Each number is 500 + 50 x the weight over the matrix's rms, rounded and kept within 0 to 999. Layers, rows and columns count from 0. Numbers have three digits each.

# layer 5 attention query, 320x320, rms 0.062, rows 0-213, columns 256-319
513520485586500610432473554585406474593571459495505436545498542459535459506572534487443529568531372445469523559501627503541548576466602546517519498519419552493424463566516494502501544601507538
496455490552606480517484543527507528529534456565542482539548487546547481442534481490509507544504520423492523474567506538562518482514481429580453532480464511469497382507515559468527537567502522
513494483544605464523478519529466482538504404520495487566481466456493460496590469477487524555459448413485532497560541561447542518530479408516543487478474536478490472456557581470530562499464517
517620550452416512453505453434478549494598557488541418466513473508527491531508589543501544447471491597462481456472541507521574523477564506469473468514458502508502594533520441524475517458514514
412429411445396508492475505618420387503461525515488564552482537594448525536553566565587500382382441507541529500475439580547564448486452574438564504451514519511464519557535457565474429411591478
432544429415464512394511470542448541513415582442506472518534434586431541517460494451578543424487509601549464452440505571529501529518456618530444512491562534426599536579391500514501484459526532
513540450470426551491514487503435606463482544405441464517492425510484580579507480504459514500503462506495467510440513474476473540408530697526467521632519457473506518510394444532436523467449450
485508426602558493578480490584415451469494415451464508556473503476520480535464540475446508582565508496416533554526487446455510530439524570471507552515455468478393468446516565522489514496498457
538396594427461438374498472517546511562484474553565521565579500530487542480561466445538533421441479522559471459443482554518596427524479512594581365423525564628517638492505432501481501493572407
402522549541506531421505480484507486484440530557484464491517488545531452482435485554472550434546519522451524429584516498492517428547493492513519486450422568557520529458577597516532508504545484
475541477503471430495454461534540513523465475513526508489529516569461540527528559432457481464470370515407457604430526446577577574472521590401447494557496456473529463518414373506464503464563448
543526453466478577540523433552509506564519415529455517537354473462491519470449477390568479610520514430482413487557497452440457546510570495539396494529401515504394508579488511462319511570466481
428509510415460648455549391485567457471531476499581590482489451456539464514511401570568528445517478447502476430415541461483559420590523499505430441444495534580440550507469579501450384465478394
510417535552560423449492549418545503484476511503585476516505559518447470586566387538416492547502533587496498576477529477444558403460537547411507460451577460628498474476468484549471455461388484
482536431462390481513595454536534538466534423513509582483410434543605457447493459426451516542475543450477458502547515476496520506564577510535535431405481551479587540530524512521542460464476455
527460417437488538452440478437440476505466347450484508491527371494572539535515499557459504538512521447583521536498573455526363515566558488433489541449588356532504578521523533539429449536434362
548484496567524524516469496485475522499484534522416518484612515525560500410554619548516593497512467552572482498591556558328565475481471510486502581465490480485592520498453474486556474496443456
490512500481514467442594416455504493545466516469616496549513549449477497432488474425453539467526536514517475489520437504528459576471571479498506473485524468548564528542559489428464467480634531
504446453553528471539490571456515537494535519543563539489509516563488509467520512542556535500453433472492501533509488456434502467478478516416569609392519564541486534455603482497623555591505593
475531514596433620550619399484509479443490481582594502441481466496519441464499502551511527607453403530463436523549457480432558430485497479449552520445518436512620476506463494505509487421430445
452458563443450438484528524469504401463481539433608524559378654469607499449550453473477442550541527519438519531485570510549439521489652443429477482421501554558601403591478472478486491540411547
500633556460392486444494435547483528463470471567409536524541464496594500517377461499548497579493557560452562488475388518399526476539539457515474458478459467475462411555411468395526518476486513
404582439590510480478516595537532486459447465573447502511608506501567474546480523536540486466444503503523530476433459566509544494484440505480374506514550465481467484536548380486485526539503547
571391499568476459529480515470505560465509501553614405523404489490481543469525482513473509439554531469437488503473576472523367482479446450623519525521494593584505485412525631532514521512564521
394544474483515337507444523587502505495374435547397532538453501551459548504514491473472557625597510466470394549596470470464573481481572515490431452480459505517537446526513455534489615474468480
508445511343542501580535470513483493494590466448487557578480557601524549440508607439528461567542514436479507483574487455523515485501515511517535515478503486509498538561492496495538429473464482
560487508493411524554499396526528511433510446538444504482523426525552503442514510483567522544511484410500468514459474442478592467459527570447537580535519498504472476515542582467484500474420401
406571500546539562475529541499456514473501475591486537456532543539408489497477452561583591582436457494558423490549411556457551427518520499503521619584588466491343512402456437526464515504461517
555514571562478433519495510471532472481404429539464446478530485455492440506422527489565434502435451493493499420560403474489545492455516406559568476510457427484535513491499443404445462541530522
401443449524539421516544536424489558455389522563560580508492506502526507492574506528615490415469435482584474481497386514501506518546433386481498465470498512436573506526576347393511577491487511
503417463543519466575587566506485531538446434432489444550489559522434520511496517473377503585510541499429505549559497439410617425433533525551548477455525514505549460549606404519512487536528509
447555521525473455438545443469457461548425500522486439521513530487444497501480614482484418470521611545532497381552472487481548513501490543534472406523436472494525458565511485559509427448558520
475556477501474479452513447545504484515577517539466524432483567487489527528508557479406511508526536502467479539475512477383475457464533513423496427508508508538501548570526472519476518453510530
478510446497446540484545505538400425574520505503467506483418540501502502546542596454416521536438395468402546574475494550514549450515548518462539477500420552482455478610554456520503470534465544
480625490488458520465480504481476467593536532545495444490499499469488534506554568524439532474527439591504496556464491561421536494510546561421591417547492501528411542514487489543511460460514561
555529469437430513488530456500470540476416487464494596471485558505563549538416472507573428505569549551499469482415502421445444462424464585504436518541553509392509541475434500490422544509500517
491557401441387483478443482468431609533502610469425477447558467497479524587397506539552530503506494626483522469472536484463459471461522621483424499544565503539515502400538483534419460515491545
477552508451507624511412530438417569463505590496464447456440397397536480523413420568476484622615546525525520419405536464458386511468479562478498543592503550478484499450412605503417544548423555
516473389576566487560524523472387384482464458495487557484449519399512389540489514489495507567550502394435511486530513494449469586557492535476492511454492513479539444436536633469489547542390552
389407508477538514498549505502558415559541490586592523503540526460508376560480513563474494433509508474569557574489425512535547543486533502467560472446501516532557522449593493502590472451474508
456484526504469665566513557461454584570493523499434466522423391559470499507458452483443409531457479504490508521445566515452554515432546567531472522476416488510533490457476453450413600520478492
538536505489481500427529586445513575492505506529611515507548390499454546455543493416573427497546494479491446441427483537503506490521506431500576470479480571515556563570499516473438488534492543
567526477546547588536517519485359542475511466377444425552437454502523412485449430540490514541496604512450449567503495519484514424477400558559512560522616483472453527522459559558535535443498450
523542451564461583520516572467396435434540491547393446513498482509469510484479450514447523602468453510496503565445498466392530476495466545438461567605493449495449397514461502550495490428453520
482504624463516483474462422436532570476495483512522486485499533485542481438497449468576488534488540521494493459478482513478599606531445421565518500504563492514499490601463416459455501510492417
419491695333440445475519547431606453441473590427575534503520478496505528399584451430534521533479509463535566478431544541570580433489513489470578357426551561666509519526515517414499496484369472
450535554438457528463485583531465418474524625455520547478502451452475535503566518422515560441466569461585467472440542558563486480532501486463423538587453493600422444440494532483495450487401563
523439564546577589503532625372450566496544601523426457545565418503463569537540532605503569486525568566520423480534567530494451411530560471428585503592466487540482464460487533513481524464478562
506539461579525412505522475413503479577482548491549546639553449481521565488568547559427445558413455520412500442427495450442554556525427509463482466543483444477508483493517487501434584496501485
415510501559510398389394503548548552475421542586414663392552547454408545487515545599586558538533504433508474504504549550454581481433493448459376556547476453524361320446521467391526526513496506
471575509583532493492493504423484431507538473493520524360529463500494481559537535526542584465434394577495546483532411532498565453595480521450573483451566490512447655380538532523429479439469482
503443489446487554548452520499483488423487412553474482498528446597545445565433515512489417565460456571458487525480420555509570540556497458469511554399513493472523546579490503536423433392466365
519514525451538442435531464462421547499556516514552517529538484423570621480523547534420561495528524528468528505484469494518515426470565625342609471496502492541519535515556425488495439537476534
517428520384507557506492437474548528553562463563550547532482583514493457470557450470521476447568435483487525529518469456528535525485506458529562580546446545516459510459538496452561554552459454
545531479412512598538578469469543495395478471453434569495434570486492433405417477468576419497532514523459482557515503504495532519454577503476484536459536544457473516558459519537424491389533493
487570549458591523488507480523522595458500459545394475541438526475452424528460438531536480518448496576440422431538459524507541531538475567523419452478505483455535570500545473477453452490511388
581427442429497539434503500475554444518583452389491433502476486569537449572485430467417513518516461509557526432561519531532568532563463471547656466442568498548500566484574554553484492452499512
439435542543484546539528469482475538609545474548527478604407537560509526544484425437545469436574554468526466474569527520461512499463463433597519488510555502567546477445506570472509514478556496
377566482477476477524479476559382572455438534585460521509473663479488452433504471559504480427505500459500413574472541467514496539528440502488465545474463484572464441486513495519410560525520458
569518478394463511476470461566514481502536601420525534473432424486502500542487437500499535538472511491473551522450552477558524557399605449423432498466486485588443468564473469527443435525566545
542491469582515661530486487587490461570487563675464517394493527437458396509454506583567572497552569569676539540460537583541473452505546441509446486488494507624518506522477572552442425499527609
437499558471456508566453610490521495446469519523528468456470546547530425383535528536500568503466537445520472526409586457583511460473480472512522575487461445638473493508433577516416516534543544
475442502508415482465483447457488513437595608469660410585358519553559494459508497516499519564504513411512539559373588492499446511532523557507495529513546548575471449532478573492496501490553471
491535467459451580446408550560521442476482581548601608486540535522466433472516465502507483345478450477574554511388577495473423552547628598520444454497399569533426494442462582517478527500473529
508439409383566569469433463519352534407470436530389612513484542508632465406473505476453405678501464463443485631536446438426444580642579403596468587629524567437386365500492414568509503513478481
553575518555449492557530460497568437637531566481483422439536462486474506572523567469510523452522504525532455474490501458535588495484474567483494496483511455523474591537552504596503463505561541
528521504496592469459492457530457468472527514456473509522537515554530519437494504399464439534537515476511544486504548516475492538566507456520522478566529493500480493454526482455417519534473525
449498574460528506503523525498495485526502517481465500500508523481533547415510528478482508519499516528491631517580470437501491502556459414475540443512476561488548457472488457501521502490504499
440500573485544428474534470497624448457482476574474496539485472507530555388572524499372533504486592521472538495549397506493409560522520452547417552511465497506505466517476454498550442528549461
436522471520558507487502499534453451480482500460448608514471527429490515459492554400513426596531500512468527565425446466510522505576521513530505488541562567480459478454513477574476454517479484
541525442542462509502498435491492501497523549518422490462522575493492500560450518525459494471510515574514539495593562416518515500468422488505501469534487433490517497532451413510525530417485551
466518555462463498474509559483519507492543475473537550455433460551549504471511535467517475552491520427503497475569524518435545489563525466511497538507479491494521417470453500503421484512469446
524507444447471465573534485470563409527522482534507474470521522515483516452549438516477511419510460532427472483544518563513429468485434505413488505428506528458582541536455426480567493480598510
531450489493422492509473528517510552505495565526560518558548427433433489521515522539431525455477468553414565453441514432513581538479551551467496484488513493515547499498544482538547514518443506
496471442459568498487478547513407428490550445453473531503523536493475471574502531449486560548504564532521454600538503458494538499517495508490481540517526561537519546435529461493518508400510425
533570525471420445456519476452529442518488552515430504428575562468383563486561505497484548496519357521482473537466489467585527521404465570488519487514539513478547560564539555556511390535544497
470547484425455444511506497453501511467552516563515486436475545507536467485509522564423476449502453499572476501572508447507512424475528511483491411403484494573470546506535465509528500409512436
499468493458449440459513542495453548454429516512459505454497506511573494421482520506508504463533477506516451482464470519543551504516484440424553495479463587491550501544541482453564594522475604
485355568497521587447475517521545536428570634484491462518470528457440536481511583501482452496522529532533502491485467425498570476545493517518548513493519499473457505422535491538568470538486462
506455502476542470564505449503462556438491461512491466565520429459469511443410494494506582522561520540544538468548539475509490494482524458528484485445472532477574456510451601521521498493489422
516483554461519502471525442412482490472482467457574489511430529539512467479447506526444545475487441489496567546528492601511450508536510555506499551453469494498515507508517487482505589544473492
443519445540486579564563504522545526484479507575556535420445413531591493515465490428576501526515501486520496495461568426500504496493477515469505524472552468553489478459460496498408513485534440
463507491480480491428438462542555488555608438509456582477496428515467482577518505567526501491484546501560527559526517498541516526473434458554593444561450504523477584428517491522513490564524536
486522588478521532457452490505480504394528477416360496556472473535454519394400484499468486522578520542493588554593487518495481494449522505547484467493496512484522517554469467460553455441545461
525514447491465518535545583574454513520538516465540501528470456419487551570504454534538550498446509511468472585500501530489433576508523540564497458488459477455421468557489498541417518522455464
595552408538407581534514619559536452609514477490496493545451430429500509473440486441477486507388428493489525585522435472502528495462522553490515454444463540515501500554497487493455520490512497
540422449473496515461528502447550523530473483449503444536471444508438411472472525479429525533455510434472586492463525499532527497557519537571458510481470553544473481448467487527470586474522505
487492607521466521520611411492518503419495451523513520474483480506585489579475529495422450512508426464371411564532434459516449481549452559508405449450490472448497559496495490490511528474413458
482458528511453468585441507524505451456429525526494481500551403536572446475479489565505431484599486407466465477494468488509531532516449485467518581474441523530473452602537523505514532473511506
436513483570530465499479475497619535498424496526530578515529538448468510568556439526502489476415489483408435509457545491506463505499433470468544545479446488537515597493530443499480468503447507
460572510530515517497474484467497510504584459476512530438492521458452536522477541386519470456430362591525466520517549517505521480513562582534444534532550390485507519607559499523513582453490496
441517432488594509516421490405483567481456473505389501529547530535536452502583499535418483494574579510495429480484547462504479551501457441499485524471554505488428503514499551565530509481476405
514467512521477552560505469548533515438458524524454523532425471494447417469493462498470527458542523494553475493398534524526544501584513578502506473557527543483530529481495520517449457573522435
479511496497475532490514480526446561438472506517426451535436426434513495358434471527591407550518553460548489491464493466457501502450545523471491604483506526530452431461546508540435473469427484
544512454611496491490486533524513434552512588474502517461510544525507549566574416547465593500422407429472495555479534558453472427495515474472471504469539457482508554508603418476440477380546537
501534552487503478498579475508519602440480532448425549450489476468582403469489529548522476528521460472568559457543524401562522516493569480468501518483476509470476585450477551456484466501487465
474474491486515500494501533510502519472477500506503550501471495513486506501501491494470486500495507492486519512482507512502467527517523522510488530503487498506449489502481478474480523502449468
510493505503568469450492490470423514520480470430458570502544552494562488469517511460449451529523467489506534556516536492506544533579508469541515452545531508481490467480512469486465460545539555
446458506503471488433494543549474514457498485575482557499428507464518551424493529525507515556472528513523514516513436522506466503501484444550483513482526519486470476488438474529523513486516442
523485484482535502471476519499516513459551454551456535551508456498508515406548591433452501546563533430469567467527517496455542500522532375523545535496423541478500474479503521425489572569486525
524482490493534490508516442480536489519483462574522397469544505502445529546491490525517523454495474537461451499514446503519432511392467553489519520452520506506521487540419508511556429469529413
468438546483557468476521541478496566508476495506518538480484444554551463415462519468490499541504530458468577448554470559502521540552538447524487529499541532541517439492536561448406501526462554
473384534468589476447488524475467510568484541453495601567529476559559497492553498438424488571504520435476573496556460525498475520602448431517519534499602515509543496478545485424474547577493569
504546495531492486478494617510484546599464510478464610559497471455465489470486500411514418528466502468507532532517535442478591530479587470484503466544475531544479513485495466491494494559458604
459456524574523487502458396495510502399492508562512428462556486551476494498539555558490525457507502546469508482514473485528457463449452472478483483505533436508522500488464552516570496456504461
498545478492470502499527522478556535585505493427507519460571544551442512499516486505482493461514419570546486548485502457554429489424533582560487452441525467511479594491605501516533416486545559
527409554496520506514521497523506517460539535445421456562425421480527459411458471483483465501529528475539518411438508531491493482452532502460537459431507507456513495502544543485466575562517489
481437521461495492478508495489545487468441472581539520465535512509539523537497437488482489537582611522539486454495484521465538478559414433465452553520455488456513489450523487502558539506524498
469555562467512431514541463508370495498514465537490579517426495472515613629519472529490551519441455455478426497567520477477481541517387464559420535519452475517549596516509490471530581540484586
504621607510488476481494535501532507397515477570500537412513486420522557578522590455447491531499477418504492510512475396454523475514413456425413440423456499479492568509443518492488505469522438
558481532481460508515517493521501431538505512501599563454479590465496520571512462531485539480498443522509466540520510561475547515546465552504557449476494434481455494507484420583434475529563421
575581509475514460549453523494479423493535480496501469522575580458498482575460471552498502494544412431557490540565507437577521480441530488558476490549384534469520538452490430460477473463503465
473486504428437486440461523545439524571515472469518533476421504476520508457431563437470459504387456512585547538463483473542538403549551470448507464482499460463514526488561434502532529482454558
551499534398546482529464473516486518471508497507518483478439448469524434470486500556550488492386508500494513499552442552513520553542520482480488524577511436506477428458468464513456516464517490
630494504504467467524505488496469471536523493494553494433486491430517522613503511505524501443372453523488541532498542468522490461467441486489499471464396501477436568473501516507502531456564501
453456460472574440508493457411494448528521493499521412506518548510488464582445484557444554598514516504501481503489449405459444461503505515521466543541537469574551488448524503558464549463434530
543533534457413492464535435545473498602586551532502476422391578548584497575432478471448531485476455531531495409539527506498555480572449445497405459518480490532508578535536453500458534516535558
493479483439585544532519489484463560463539454485488456535476514495514487507482457582445476547575542464550527515501512479446439552524477458539473518514503462494475504509492519413482475493470395
553551493495526555536516572426445439531479466365417492529541537480452519416487446479448416540560519609470589585568530484485473452489471531509482500489471565500418502465475438530566454531549498
572530470576500551479585447533503486513523554474533577465487536475520458525469536467445501546566508533484484550531489466498553541489538569553476484520456478528445554500486530510501574459530501
499506487510496516539538488490461507428572504534514530418556547535534530575444496506531516496502541474494588485522527574574499533499494427583530481524539411420438456461473536498457542525515447
475444512520451477481492601589498548471533504456454497533442440538463491474499469505513554487476517520495511495523490543464446456530569473492459469473511505440515469537562522424521533504513499
494502540548506481508567567514511428530477538540556603532538504507496543601495416497511503523404567499469515454449496381432434470573466477531474472519601501414500549467538510514506500451521599
448488470578545491524485458477461499476528542461461523461577570473434594492451460513517474472469529505515559585516496434517451559452436510540531452514507465489619483534482439710542421544451529
502482481501480510432601424526519494422511479476481569486482566464470461501545502487462500589537528437503478517526534430474540551458537551561526571450459463459560497536621537546566493523538471
553546513456505533483548459508477515568507534548522472520455472511432492494442475464506467511530513493526499496580505554542581553487539478497506545430439513559524579485502487458561551533418503
565451473440402473438508524468514589563543532412503500509512459501454537458425499505494483510479486475550462442493528437483506425523536538487511469515532587511583521491475446438525490528528536
452493518507505413553478497485529524527471431479575559500497509531543486525463481464446508489485474484469480470499412571450461467495494510431431447526533507499495554469562536512520469446479534
469530459607548472508503450433544434452510519426506494528489473494396479476458573504488476434537511510551529478446435438496446453445531593441533486516605503504534478442498481496492514432462501
488453496446511472468537517484446515515501468522460493525490523539512554495543513498485405570481504512560505497560495428485502608540543401499541529547449532528498415510515510485476501517527471
472500521412509427563475515433539569503419506571599539490488526490569537562452422476499513464462426551467516490507561567554585593510511484504464522522514513495465493481515519479500557552537551
493553461502489539486522439455524543511494522555501466463481438417468525542457488526495476444487549606440449466503499447517432447451564593441503433481559450500508482501464450540508479547531514
488593445555444512436559527469499490531507513502516470493408386470478428511490578452457498564604511527490426482455552480516451441447477584485518495498493574489426544524474503569455444515476430
419476536463502446568497525491490545507430492544576525497605549472558480529542549579558442382495408557557518432533456523551566497522485454469534549462535422497573518545506577505565559514510450
515455451500453494449491386569499410504503515441466483537485487602480557506587443473550519554455553471444495561544468416462449594528531493496471440557467472488429480506496490426448528471521555
445414517528546481482574532492565497497476470473541503492505508478529507419554496668546527456490457437548415489431385584545519380448403570515443537465554455486483511542649549445528460467510527
446486509454427440578439512403458528486516474494515445469477493537463403473479507556505504447446557509437489495498510567467518458497394533496471469475516421470525569536424462514529492520602475
491483475436530565422484482530491524538479548405533561546465542473463526539501402502485541581462487440483549462457502454475536549503542480480567491481490554517532487512513495452443546549488507
552488567567459548559491523531566519507532518557395527365453482506534448616501529423524575393538493491475506490478588513532496447480397501537488595463492490435449531517469484560535460444598459
417432407462555446562487494506472558509538507494553550528489546468455546525564399591491462518531465505541473461449577604508441463502560420466536513434536527538509484454586502508582537541458486
481489449536559512523462526530362421400576427523421550511495489484568453446456477508446474505510520442437520511524590441397552546476449525504503536529526415464522486462471479469445500452488424
459459518525491457599527435476411499442515533511526533584553451513576555483408461481567569540516551522539432321568631553486559511536537398551493550432461599541605409441473563431492584534427457
492539458458457495463565432540419480479556431530435395565444491598534483478484558471514510571480479398603485511627555460419562477520516429572534545462491523474484483481476541409590447533603566
513526482558519554529507528499517458492538517532342472491422549470460432447512449601432564516530561480481554537519523513545474466483581533531493502520540523465576521519472544461452484446379464
429519461538385434521472480438463510566417434649482489492570510565576448518495466526538526466452552422432536467486461563491516529406461471479538504467493464489395528395561500533525450518515484
362544528367568531462493551437514575518500458443532473428519521528535510392492446484499447568486478593442506514381527544481540497502547439479515536489563505531558478507510518402447468431475485
531514485467530540478487499489402647529529548504595506589506473465445472448555637560514362477480491475610442434593526530528531514469523414505484516531413535489510389390354523534568475498508468
537502575512461567528345604456520614454421564439565504559523524463542401554470511527557508545520527442517558499480546521492575513494491501472528468511553469515389505522440455463557551558533548
495592439359482525402505566519562426490417502500521427483414602522483576489442493525530523467495425445482537526590422557482438440507510534475476470503458460430475486523502515487488525539507484
473564493447554455537415497476565474490413518521463575491545492539574447506535442503478493457557503480375504463574486604527533601500593581482566543538501371564474482453475446482436507423547446
523512519456462560527488489389453653437477525523460478524522529545594512426514473505561545507482452561508577419522488497502506403589446498519446480515511478541589538522468513474466472472515436
486395562375542443503482441525465592530448481462546395493548404527554500546474446438530476514568512470373454513468540504480488603480608465519523440448473526537521470543500441411490571580472489
529434585611528550556519500485565617526523528524497415457472528532532418532425499504555575414452496445479487487475443507534478571556540440504506534569455515426517524601539579515568494556554568
460571526487609499504474529493582524491523514470529478524468459450506466471484439522550463492508530505476523511536432514519435606476608489451497546509502463532537507498478503500475370511512512
566514578519342416545526508512484500484458540484448522551533498455534530449470480528567468421538449494470491630552451431494489370480475555453473534434527556585476522451543565524447553429425483
430491510482512468475529505444561510382491454477471590448463607443529546475450475646545456441419499471498515416491483496491558494459513585514513564559511550614535517476527512532397551483451505
441494433508408431438486490550582441549477417624499468455512504571563485547495510501486455424439535534511537432435529460504447517527580526594548559504469491510395549501422386517488511512520496
549468499466607596483473478512533495493465571501519536537471410407485512559477467479548496530509510490472583485528484519483556540530497484533496461498450431460548444496667599429503427522422547
489465521388529481565425558379525538580468534382551440501479524532575512489611423481446503433563521513425560508521433632580405486474550493546449548542593423487429538502418522466510532510464485
448426537515594506447494552504464498492493473500515466492522493553434533326506526470470496509405571501402499625375554554517478532509418530483523480534535507578540540490490557581483562580444541
536498527479530445458516538461523545461512484465438496518483477443426582462501539467516390501483545528575490475557476497492458474496571489442550513516488487531518503457503475473426474481506498
537476491438478473509435489500462523537414488582538478526491514526610473526462443507524574527462399504455546468522483543519538568497467524534476469468503503528474501514533482505501509559473492
489525445574471441542525476464469524513459480570574439496470440479531453537490548538520567491556492489516485392537551495523578479496440633496490455492468520507485576493494512496541423514438491
569433468504521498560470507493612448473558499420425440480512471581504456483577457469412505583463639451496579499554497493484518524560453445552467518424472514543500485419433439441510440476586418
557527466447478471477485533544496502510488541454470454473492549516419550480441541429424506599575623499503565546540532434419481533495545482502550427531502497462507474501530453549459533550476517
529521448588469527458499418440517500460544456514510444507437465484502412485487558507476513487484545509472510455455502535556447402382541609470491449435539588510520563546514477513537402477535439
524507409478500433580472570505517493534486518508449480521536509539550485525471489472412490438422491453532520514456532546529562576532443446432445591527566501444445461554546548421532560491508491
496538481603356452534521497520480541449504490500544531448419513512399439478566547499483513525507455487498436533482530573494430401465447617498508426539512527524514555546520489489445459415495490
529528526513426601438500533445470510486547486435472448502520492478461512525524529453555509606504508519551509518505501413488471523536480479510463443488456519461509567457495514532452550448534509
519486490545484545542489392521493392548594468597550515473514582487424554581521501552515553441472431548486391472514460504535489459469456521437484498442524471504508525513538496525531495577528433
519587582507399511497537462515518449473506499442492570452525475482434458483516563495494545506509419494454530512452469506529545449490559648515484456537523481580473530518440428540469537393488518
491483543436568466541480563440526536528513565526452513437488490498497406492460483549495484406553570548460470454515552538433511486485516488560507495495504482534493522471483469565504467510503481
548507547535532482541479488501453552528449489396487508500483434551529526543483458372486506527536527471476520484430535531472477525539503526477504512534514536393556413434484534463486610534444519
512465477492470499463528483533403408521539492438453531491520450524494502551510409427474575505461501506463433420466501498481494483454552541475544450501511506482569570483539527336676587509475440
505516499574521539532565492516600532523541493471494473435503483593421476486587546459442553519510537493572534477555413363431494478551418490479567531530513534583490391509569449596481520466513487
525483460484541576532467434510565561494554538603485532509410472523551480472543479495541448552514497581531572427489490527520565555454457407549448506489488503509423439537520563500524423449511524
479490457604463495624572555470466436456603394501435549421466518535461517525529492403484407418587432440563498568535506502518442581539491575551475454489528521501478488512511505497421451509484453
439491440518521456519454533422497477549500523555535474486466493519524476492480530519479532455427462553468603551459453497436512512477482459500572632484551438473435487506460539597374492496470433
498536441488567409515500479465405463570586430577473503502464456536504556555503508445511371526518419524467480440474545417527403572429476506556480414439454485493543468471495457469519502489495449
529517556551534510474522476554483474524444479565426478471532460525491522501454553420523550496509479610562435464419476457482530543579543420595433463469452466415494516551454501474508523568558510
472521481439534402558391480473554567514574567397636459569503586511522524501526477439469506495530421530490507487550436601537610510488481438506480412486560492497634424527469445555465453550588509
596563459569524504462523458613630464489435496448474444521476517523583474506517522578508550490452494569564536468463470420511506451405515555514430424521492428619585525454465489512445521544469553
535518498585531535556467581544588537502470487575562588500409604477544437443426510585545528486519511509542494512435506495487437562453540459515522574557507475568441491534493495467463469481443485
434474485525596436404456477512567436525494489547405515527537516531516606539480516490510471513494460545454580445475497478449535545395486432489529488416518485522439561465417441514578485475531545
464556523510608466443463582449445497489510385504447545467397451465483490435541580516551569461542462571416449529463542456416413449583529604484522447495558509454618549535481469370563465469510466
488512466549544629429439448572497542464495392583564395496590548506513531476647516527528556487520508474578547472507525511463425419412478485556436561497518442564504444442428507507489499479591521
598552522456469546522526546508491434513426488443485519457576511480535479514484586456529487343515434492555456492576427435524531492551564551481602538448428526633550542460525560421494503445545505
435546503546510454590516498502516518584561390484595501460523531514532509474495606527515501508522505528572483540534468467505405524513538402533520471532496559560449436458468528466469499507453407
529552527389528588580420512490503523504472427530594571524491521491547483456598467530504437588480462499432543550485410497510468522434567487520499504403483569555481423520467465526490545439515493
539563527401488484473490518507411528481588574595504537466553598492546472521452481461492480471507456517500464511603545524484501505504464411434426451523421496490490506478469473461595504461542497
521558536528537493437578457508497474468521419552509543509518504555539491531442532531481605453448440463550530481534473427452508512515534399455473582471525549493448541453475560557525485488459470
427566523516497575525495482495557530611371514473559417511506393562472565461454511521567472460428480489429555510530411474509481530450570479379556503509528543531549555470468525553416513533572535
563489536476461524479500536506417559481484478475518514625429442615557433419523399538541542544501473477477565440514577611450525544491499483500425536505436481504461444492482566394430440653487602
473486514497484507501555495466528519529550539524450504431509524461519580569515586479452511483529553554490511496495530433534534465455458550472541477483519523545451559512508440563498483461559454
469484547504521543540503452602419498455493463467511539563521567442527450474408475509512544493468518487497429501504495506456436479555435517496469503457476447563570545475463550473522450461467546
516511511489481551540473488533480476417513528489443512509614589460550495574537423492466428523519508473476512438561467451474488509518574474522534501478507547512555435500463519434485479462531478
493506466468452564494470406495509424515457452504487485499554518456501567509487490453530393473476518461494448549508514433458499490530467525486497538505545462487583503495491520477498573402489530
440517489501611410460437506487513483516598569433506560476481507464461466364483426463468554519498549469532555479534488558498524490501482449514493494463484421453432401446552516439494572532514456
517511501521504544480526474495496500502471456480464418573487419513520488530489537470487538521457551605569527499520434446597503564500523606593521458478473481524514565562531489530532516540600462
511504442479480515486533490477520571513489519518584491531569530495506493491443538613534459362482475599480518460588484541527508518407415512403532540464454482572558629496462494497490512452573500
443492553458574510504474501550505607430520501493447540469399576490527519587490614474519470581503531445489567484467504529455473466515473484510558470503509606459455481414435520485494590583480533
448527539422565471463482596547496534508569611439467482461550541484485473456494472482447501576530599472504462428534439529526451444473492485460631500455496552458460537471478507541437489546461480
538383505520465449481574530492591444501565589473520521491462508540491520546566453532470503482518541530558607490497618579366579456512431487407466492449544386600553484487442476521542557532495613
483455495470531474460486533430462479511470487544487466561527434448466490550429610493497510478387406576491558474591418529503537484471459564520481479505538499501450610540418483504499430500510398
486567473571573487472559551550464458426497490502424548544524461483468564519579485419503461456436498514525573512544481454461469645527436433583439680547452517373494374417516453561516516463488546
533515470483555513514546529500431536469461512440445542587534460481508510432537527440463480526537488411522502520486539427483473533522498498620443468566484516405496464347501500450578482526525425
552516572522444509479497477447471420492428511567438437538540481496495554472454504498468427420521474554558483454479470522586504503497584587533487534514465562453460499463537401537498515489476550
448517570580473494515512488489553539516526499512471462495552553441508498501479461525517595443525512530538510522486610423468524460464514465570518565539440518494461390443488604584499513496502528
491511567515500496473603476413497539495553623502508558552501637600500341383590478403533500487543511456563519405505495462453498327459538486527597426590510549481571521514465486352538462448421539
545490556496482643515460495539472472600445450522543563576508567530558571571448501490616556488538407470361514493455420421593444570525538518503412582529451471492541526460510485512548487535536475
541480469629479516569573453477544642520579554557534559574495484401458506558506455480586522478497487545512535471472553539523409552492460486521491542537536601405482385484556524458504452509539550
487525503510553398540490528515565447478494520519561539491564509563478542494545453553560498484436600522558428528500474475540460369439501479482364527469420517469540542521533422454611574519435465
574466529506521451478494451496517405581521518567493443475508503473560571385589513420482501503494468538390462554552470471511547535539477530501398484497395486618412514505528473548629552569528517
426505601497460476482495574436477410459453616511490452459597545477523460465505456489394452487408564492522498474459502477437420536417491575467415570499464439518584364428488447560465502422531563